python train.py --n_layer=10 --d_model=128 --n_head=4 --n_kv_head=4 --head_dim=32 --d_mlp=512 --vocab_size=8192 --activation="tanh_gelu" --norm="layernorm" --norm_place="pre" --norm_eps=1e-06 --positions="learned" --qk_norm=false --attn_scale=0.177 --bias="qkv" --tie_embeddings=true --parallel_block=false --init="normal" --init_std_qkv=0.0442 --init_std_o=0.00985 --init_std_up=0.0442 --init_std_down=0.00985 --optimizer="ademamix" --lr=0.000997 --beta1=0.9 --weight_decay=0.19 --lr_head=0.00711 --grad_clip=1.0 --warmup_steps=500 --schedule="wsd" --decay_fraction=0.737 --decay_shape="linear" --final_lr_fraction=0.1 --batch_tokens=32768 --seq_len=1024 --doc_mask=true --z_loss=1e-05 --train_tokens=181400000 --steps=5536 --dataset="wikipedia_en"
Each number is 500 + 40 x the weight over its row's rms, rounded and kept within 0 to 999. Layers, rows and columns count from 0. Numbers have three digits each. The size before them is the row's rms in percent of the matrix's.

# layer 5 attention query, 128x128, rms 0.105, rows 70-95, columns 0-127
093:483492543430493533468486507398508523482561474497444538427493569512523482512507524532494499515575488543549469458548539525495484528476455541475542476517536476490526546543522452503568496441514553540491429498551482507472473503490550468468564483529473521546577539523384444480495504543486499579519448588507516508450507517441485473426502492478449471380539524515535451453459508450516474534537
078:541522535507488495453488531519517493499489466562505558562496464530441493528538491446521505535459508468505506443420474494531558456567488514508468598608526538507487472484467488555440479553478490507501513526485592448576494493535356446520428512497534459540514420543568537484519454456540493441494457491538539501484506487492487511562526512537539504553488480507491436444502506524470438557516
077:521494488559485549478557433514567490508503508531500506600509453519413500512514548501523531608514465450486497504487468470539536462502481509457471533473540480543474427435423516533442551484545542486533498548445529470534429444446465480530458472531476443575505516523574497532461489537504543555448537458487523421494432535425554489513516489465521526488543479473517447557473525480560431493521
084:454442491498481564461499448485462601544429474495483452507521467582519528458532417544528491521511424516556465543497495452512598535547476517508408491471516518507521511521453464547545441472402477521530555531545541504456466449485497466511493521459543539552474459552529495518517530551532503462517567576535492482506487549501514471520530490547433517516496497423546479517468498527450419522450
071:570526543524564526520535560448540496455565475527554489526475516527430534536450513457527492560480552447428533454466503530470432467433512554544544467537472537476477488528438577498395526502512504484478512525499473497511509518462508444517487537511529515486540515433549541468458479535469523518509459428423482432496465495451538439452544442417496497529471503575518436547554535501486460523539
075:584423461541537463404490482467514576512478465481538535571476507540475512459559509476519557539428468458498492530488541471469517475487491547510462578414487457537428540453475518543391527523440535468544564489491495443453477450499459408536485563488511485515489472537583549443510479512515489478481550549508503500564495539507512552575506473446522502499451509449474497496482547495517502488500
075:555488460476441504552520459555446491504438511521555493544473530478462411453535432498509519553474509552454503494493446563544523490550514465408591508514483508528471495447520562517449497563489470501486454537544533484505509499528482499528464486470471471536558428478491490487481506519545510457534467539467539595436514514488559474525530523500457576604470505525550420478515515519457401478447
081:611476473519536455417510439545495511492471431528484533473497445498512488538538545449508529586413523534509510511461470422492519483529457466561466571457496484591482433452460527510417528536533532516494473467553557495495442559504436461563553435502510493536462421535566500458472464499487509481473508499483528522490501514542528524574516509470509490552511488444481528523536468524539573482543
073:478560484385470511542506420487484496495507556521488490501478498474568540526475469562482446497526430522520516514520522517516473485451529510405524533512566434500564495469521476498513539461512600547529530527487563463512486494526470487499536455549410487559570514484478442469470490557535471576524497524469486419498497506379468506521476502556531428438552445489536505528518487558531502470472
078:472403491514520511531496488582483471553482527424464439445456524467513427458476511476536533586439495622541458553539473558504494495526542441469538449452441491595484493433524511507517465522465480472501427547476451511474466512397461521493479442497472443564495512592487476475442497489488526497516504488508527537503463533496527489469460559513495530520549537539495508549481446502531526522518
074:427514528500516509582484496573476456601499556490473466482495546447514463469463479500539502543474502575456500502513488443454481501505520480536491456534470438550458505471460520444533455511426406486547536492501518526498492506404480497471488489501477471500532491517518481457445552527508454518537527447529442436535431457480503527434503559562571497549580464562490567571525481542483516505412
073:417502490449494526555441473504523503565488506462431486458522552496554448448482442481468476501538557574410520499500450577489467525499557444477526406573517465497504449485562479502598488505459457548493517478537495477522501460475464521477552504485452489500533484488446462501494484507451489549537466512573446514494542482475476483407497543482537525518580496517553532506466484483412501540408
076:510439459529451426473538478483510510398490438498496456504486532537547491536555492495462490500500452425532488517497489479524531557579473564468477492510531516479488493547556452532534488465523531458555481531555461533483424456565556517476476451504583531552520443533525457496522509502537506459512511565513518506434510531491480516628579485496459500483450486384437483445480505537489506526558
091:522496500440439525457421490449557494519495498528483563435486494560544391492512489456472510478540541525483513445487526504572532581512516498510542482538470499466517487495472464492522601475539468513502460437566472484535515531495507459475470470492577541512534541486446455522555516506544452536518455568523566505443540492518484539450482459443442517492493500466570478415414499483493519597557
078:476509464551539461503485580514535558466512515515535453547526415545526564451496540466529443482509469452492482482521478403475512452525492516431484576479503434501480488494528497417510508512528497471499563525473473488482448479533516528555614496493533473476462451472578563532512485503498557478501550470527519490528472474486478540580523524541531497494446531377420544580533512517520542449481
083:530477425516508442554526481552470460460495515537476459499525547459471510523546545489563494496390449533516477516511460519471498497445473519441543590514530561527495474465543519518471481543533475487461474605533480461575456505542472470487492445544516406573532429475506549513461524502506549432511449477476548566492527505512548545609519517466556482547458537489425474506512478489512527516470
078:517480471563538473500520511438496540463531435513498477492526504591442461463515557451514498515513480461481503452500447513464584513567467485522503475548511535501460437450515535540510518476556519469506451505537461517504416495495455391496499553525589534549456481513517502536517503488504558457480490477531534505482521546508544505572579506466464542529405525445495402504472529470454528597577
080:582488444530526396463546478543442476443520510524508471536518518452467526525538468482522516498404486480535473486473501444495538455530462512534473595486507501546484519498556516537452454491504535415566469542537465509524475482579514531550485507532518540505464402481526562528432539527514537418513508513414509513484490497494523502595512570508484459558444465482419517474568495534521502487518
085:472462523458426466548438489539499501504538531497495518467521495441549432533489524469456532516507484605473433529456528514561507548513460484456509440440494475515487544517553470522532542567564476465523447448491477449469440578456521542456468443470499485453526502502473421507478542483495464515573409483579531574422482516529492543439417478485544478528484538528531465489437487516497545484501
073:560459481506502462465539528511437511448474531493616495541509435511482488554474473514471463481472480488568425482518468405509505447551423533496489553514531514483477545492520517503470494491459560458550457520532513550465513486553553508549442528519526588512514434537524467456439480497545519469481511561427540574474462505500484485549498511567410504520421499481512445483526532561531478540574
073:591464493561516437477552502517546513461534424523482502474487511577452434523547502436469577569486554441490538555418504453512506556555538505529533394493408522463476479493503494543469562547497475475532483517519410462491431528521512484505485502478540491521481463491495497439492462468484516475513455486538466525521482495529499457551557499469455529572428486552500488523558489557462522571532
073:504561526528535516538463504531556407527506526463499512496536552491558463493455491526540514544487487580484499460491487514435488440497532467549466432602506549456522393470441450489500523494470518488494469557481538536510519479446460453455507454526482456561582520456485500458493473460495476482520516459523540398500465463491437523458504544567598433505575469479481493494550438479479540524501
078:614458493535531467437498515503533546394516444568514536500512419584462497482506516463472545514506500435468552483483529500524514494539524512472490501506493538505495466484546539531446518518495533483511510508466427468465469482540497425550500547503560502481474442439584574461561526497485525431492462544506491502538518561536464474576553505461482535550423499457495421458561539542464513534548
083:436512505523494519551517579503489483544525548424574460484510560480468500569483467459489487539431546543549456555495434519459438503495518465572498455512456486481470530502437494518521499504480508518525550462512510527512542496388521530486436475491467509464510528600458440403474484451523484521500492428498470497492437462510539478422466520534535558492550474605552539540475475505460520544479
082:540510470502569512508530550459490504496508497477463388501487509567500561448512475524532458471535517517532496483558491514493501463450484449413548597477502519494524507462522556475454447464472543528414521575566432511467527500555537516555563551512528492547525514481451582539538466508490553480501585547430518488533489521473529453508563492492418460458430551472456509521515516470509451451484
079:493488540452478537535454497523532546511538456559525557513561407492493479515488475440490473600526504514384537470443463451500554456507507531502454454551502455529447497449422518521486554500540499534516580472484570495511464480438389442575549496521530509507560473506574499479452494537481486538519425478509498482487496506437504525493502518491526513543545496484553406548480518551489478506475
# layer 5 attention key, 128x128, rms 0.0952, rows 70-94, columns 0-127
086:578458549442485551503576517463518522423533514498478523445585529546476460530461492503470470535529454512440528483535509481485520530491471545497535503475490552466522490527538541528546482438471554513528467459541549495487479504505482534461500498536479509559540458453458462487543546517467531545489501533461498508499521572480535398479547553454447443450479545500576409459531520442439375532540
085:496513505533498457517482443499519424442499486520457469560483512535491498488487566514507537568498555482498449485457446544516488479524448462485529515569520524540549478532456469500512531554534468552533598541423481478544462515502476500527505514514478453491560414507476524517506491402466507399510470463614501511495444484461480488594511481499559535512520515446363530480544498489501468468450
087:458449411603445395534541514494580537512574475505452448592462480464499524422431562514527504495513514505504503467497490536521553463478536453509562494536427466510516479478504473553487502531524507541496588499555476509488485504470450520457449524478413521479436439572527523500549543512455497492494546514519499527567454507480526471476522453541498561466492487473550526483518490493543424466479
086:469446507517529476450474545438543549461520518531473532453540467590473504495463493574507451533514439474555472495474473469515482525574451551510478471528508554565490560531414459560554488443410531529527565489500465520500509495536540535487492508509506548491477444525496448493550484506484562476481569529517440507579447525475486374527507452546451533526505521416508520496552542490468451489461
076:546469523446457450530627478564524507394451489505435412526422525494513502484508509466476518513466566493495581503459535576479519518456515437499505480561462524473494479492503530476485509490544480467440426473528483490523488495552465553497487547528499508489506540430496573500478504466491531565528459443521512537520503493466552595449520549504546465471468508593529543521528448474470547529552
077:516478469550517447392475448460510485491535443472498505540465424523504556442492532525526528518499505476474482485466454457500494478507538456460484510459485522597488586479448529478488487527511525531540545545476473462510465538445544524551476572494448538490466494525522561470506509459449517527510481531503515493609489511473449575539398508488539542515497473382463511517449556541549599493484
081:534501421479569455537514509549533490483460489417471502497499536503460439492560469521528542510488510484518475521461493487523448481545522408535506476477558512603447552501564505477473521546469457521514475521510462469435496524580476490516468499521434540533531328475472486455476459488563506435572488485503471558496520469484458482545494493475484518516487521533441477494497500545493438464397
071:458477421553482446436431484492471452562527478529490570515465454442548504399505507475521480530504482521510436477449478482497530506532530436540511493491498501550510463512500494479433510574483494541480537536462479520467507573481530446494560480473505480486524546599503598460471501508476430472471467511516488481454484510531426510513453510519523532536513525421460484512513536544605614472562
077:530471528496436600515500526492506560476556535506481483476487493508516443490466512547554512433485451511470498508491507519538434453458516537492547522551479515479482437488502510457481446442415513513570499518565519495533516532533455509431478444455487547554531621591436443551551475438513466489542573506480539454467523534446503421544459547522498438465471468482515474502515513525484435555513
082:449514445556545471539549501479558493634494459485470488483464517427526443519517485480531476554548478554566421511526504478552548475535539462532519532440528458559465542472576509501479530501492475450542494495550508479404499500454501458472518413472426524531469430609558450428451461550520507480459492505519464487499496477546486438455523521479464505462494467523548511515510516526472491468504
074:526504495550491514537585491491487513566431497492513441506522569482531444492471530503520495530519541497597528514569535464540480468504476539574551504504484450531414559475480506472540502437503415440514520431506520523448463509509468487489471454443443531505491473527532368444490464556526482485483542493490451452466512420486556505478498508508497509476530458582563559545519526510465459472419
071:554503503515523570521569526501543522527461517452536464534599585533499510554468478529507520555520490495526482519525517516507478482489475565564554474516518509484474519535535508536510517440435477451458488464541475507446450446538501514461506498515525509508481429467472405473531491533463531475475523460487446478475509507491535390483494537411474475478493518571549470509510500466422384483370
081:446482449561478477476433485546511512472521518502486545445444473473518510503565493534482479447511473531509473508501453481503510553536500443471436473439495487505565429533483472511502490559504539568531528544445507514457524532480537497532538490519514492499511484570485558500518524495500490468466519567495513517491433515475460524540497443547533541515478543352358471468480522539534573518627
088:604481486478530536477461545503510514484448510509493546495623542561479478567487489481487483527504503476464506457518482556541493571530433551534547470497540490466531523508485523581510546457446517505502489465474556498500463482465447480496477526529529529540502476466504474485510532576464501508534456491494481503508526560434518458519493518414437481535483545509565383455475483480380386512481
077:450504469507523469497405501514462498556535477531516467523418443434535567425583530515526483487511503520491483518539500488487505477469516470438464550501461454499481488477491480450471482511539495498455535566509481516467481490490519517559539511486501464429471522564540581520516495498574501500512505525470533439478427468516525620509488456548568494529463466430373527536459522528567581449496
076:421499407572509462533467485523490460530509495514475476434462518479521470463578506473532500480459508541529441489475475470512514514464530403450492546518505477541506464491566487452491514586573462535489477575509484491458502529479473461506540446492486462531524500541476582522476551476554492423501485519540500462450510483517510568543505498496568504491476484424387499523471543514552632484545
077:462472496547520463529486495523537479476511436489480534467468463510506531465564505473455448492507526493501494479484460576475623554493513393477527490507510422519545448486556479522500542523567556577483522560457438523429454527463520508503568516567537488425511460477493582499501507561498504418530473517532485521504494527497485519510518456514490570499442533421389475487482503460529570532503
074:404487452515503430508451455524468451537543504505485506438401474461531456419529494563481481466481496531527486493475471469497526500519529417469466498489469497524515455530483479442476474586523483507538502543449453479451538551493535479554505468490492472508557518510513593496476501477522468459500492527515547541461531498497462542531462474540540526523501487410412551517491503565603628514553
084:498562482555526541504510517517538509564478510488463515508557533486481461575454494432527483528541462534454468475526479485527489504534421558515509495454584424514500488530559531494522538524486468468452470432585563487453489542459499443501473509503487510524477448540528406497444560565540446493501472468496490531457517479528495419514507516451479454565471515581590409472477485476463407492484
073:437448502430527432509441476504468458472531543552496580455400446465547483435559493493472480451455493478472450535432470481500505497539493443470486486502522500556498487510501493468472436551490549505588477547452501495531541565496562515544471459542522499506581473490509572478457460481546493540518518528473532532510463465470446515523517456582500541522481497457416509496524505568570563543569
068:461519456576537467447529449583537420508438482504458526495393449436519469488546513493518478488529469535526496523493451477476514537492501456535484401498523449529522429486513501461464540561557486557459465531437477509479470508454546503499565493534516481498473481533498578471424459509496471456467511470575486564496454470575451518482469529492553566535501550488502524499522521586506581477548
076:541578500522484550517526463503480434585464492525442425523456602540556491527547504526483483462525566511518525509558536524509535410416536487564504538556514440415497442484527485559514505504483480513494467427544505567518437513519416480494537470478487528538561518475508452506515486501415492446498538521556473446455475442488531548510488518507514456447515492520500537446532516492406490503528
076:471500488505521462447482450543543443499496467530440548486399429502510512429564503524517522474504475501460456544501450546458491468490507432455485483520519476508527471469511488489471489556544532534460483535440481479504513508465548539547593558529544496511460523500537587521480511467483479472507453480559512530488451523523465563527454538503545504589426509400368492503487485539544593507484
084:487531531514454493537605517481531513499496533479565436526511546472534505595476490426456468542497500467560500537484508418549505519496489528552537425512533487463491530502508575524499505477486485445504515425541506474507504511464501485481440445508447504496506483514472428461455426504501535530502511468518458515484493423511493448415545483541505501441519483658586550503507503506413446508488
086:492478464409502454539451532497469536463535492518474475487463458514528500441540475523469500485523495512512436474494573487467473488469565460442475561493412579516493569496526514483459504467530552507485488566518436456450509463569512526526522497529498510453581568469496591528541501438564600498557493533460513481551483565508495584462507525511494479419494477424434543527502487506539561522517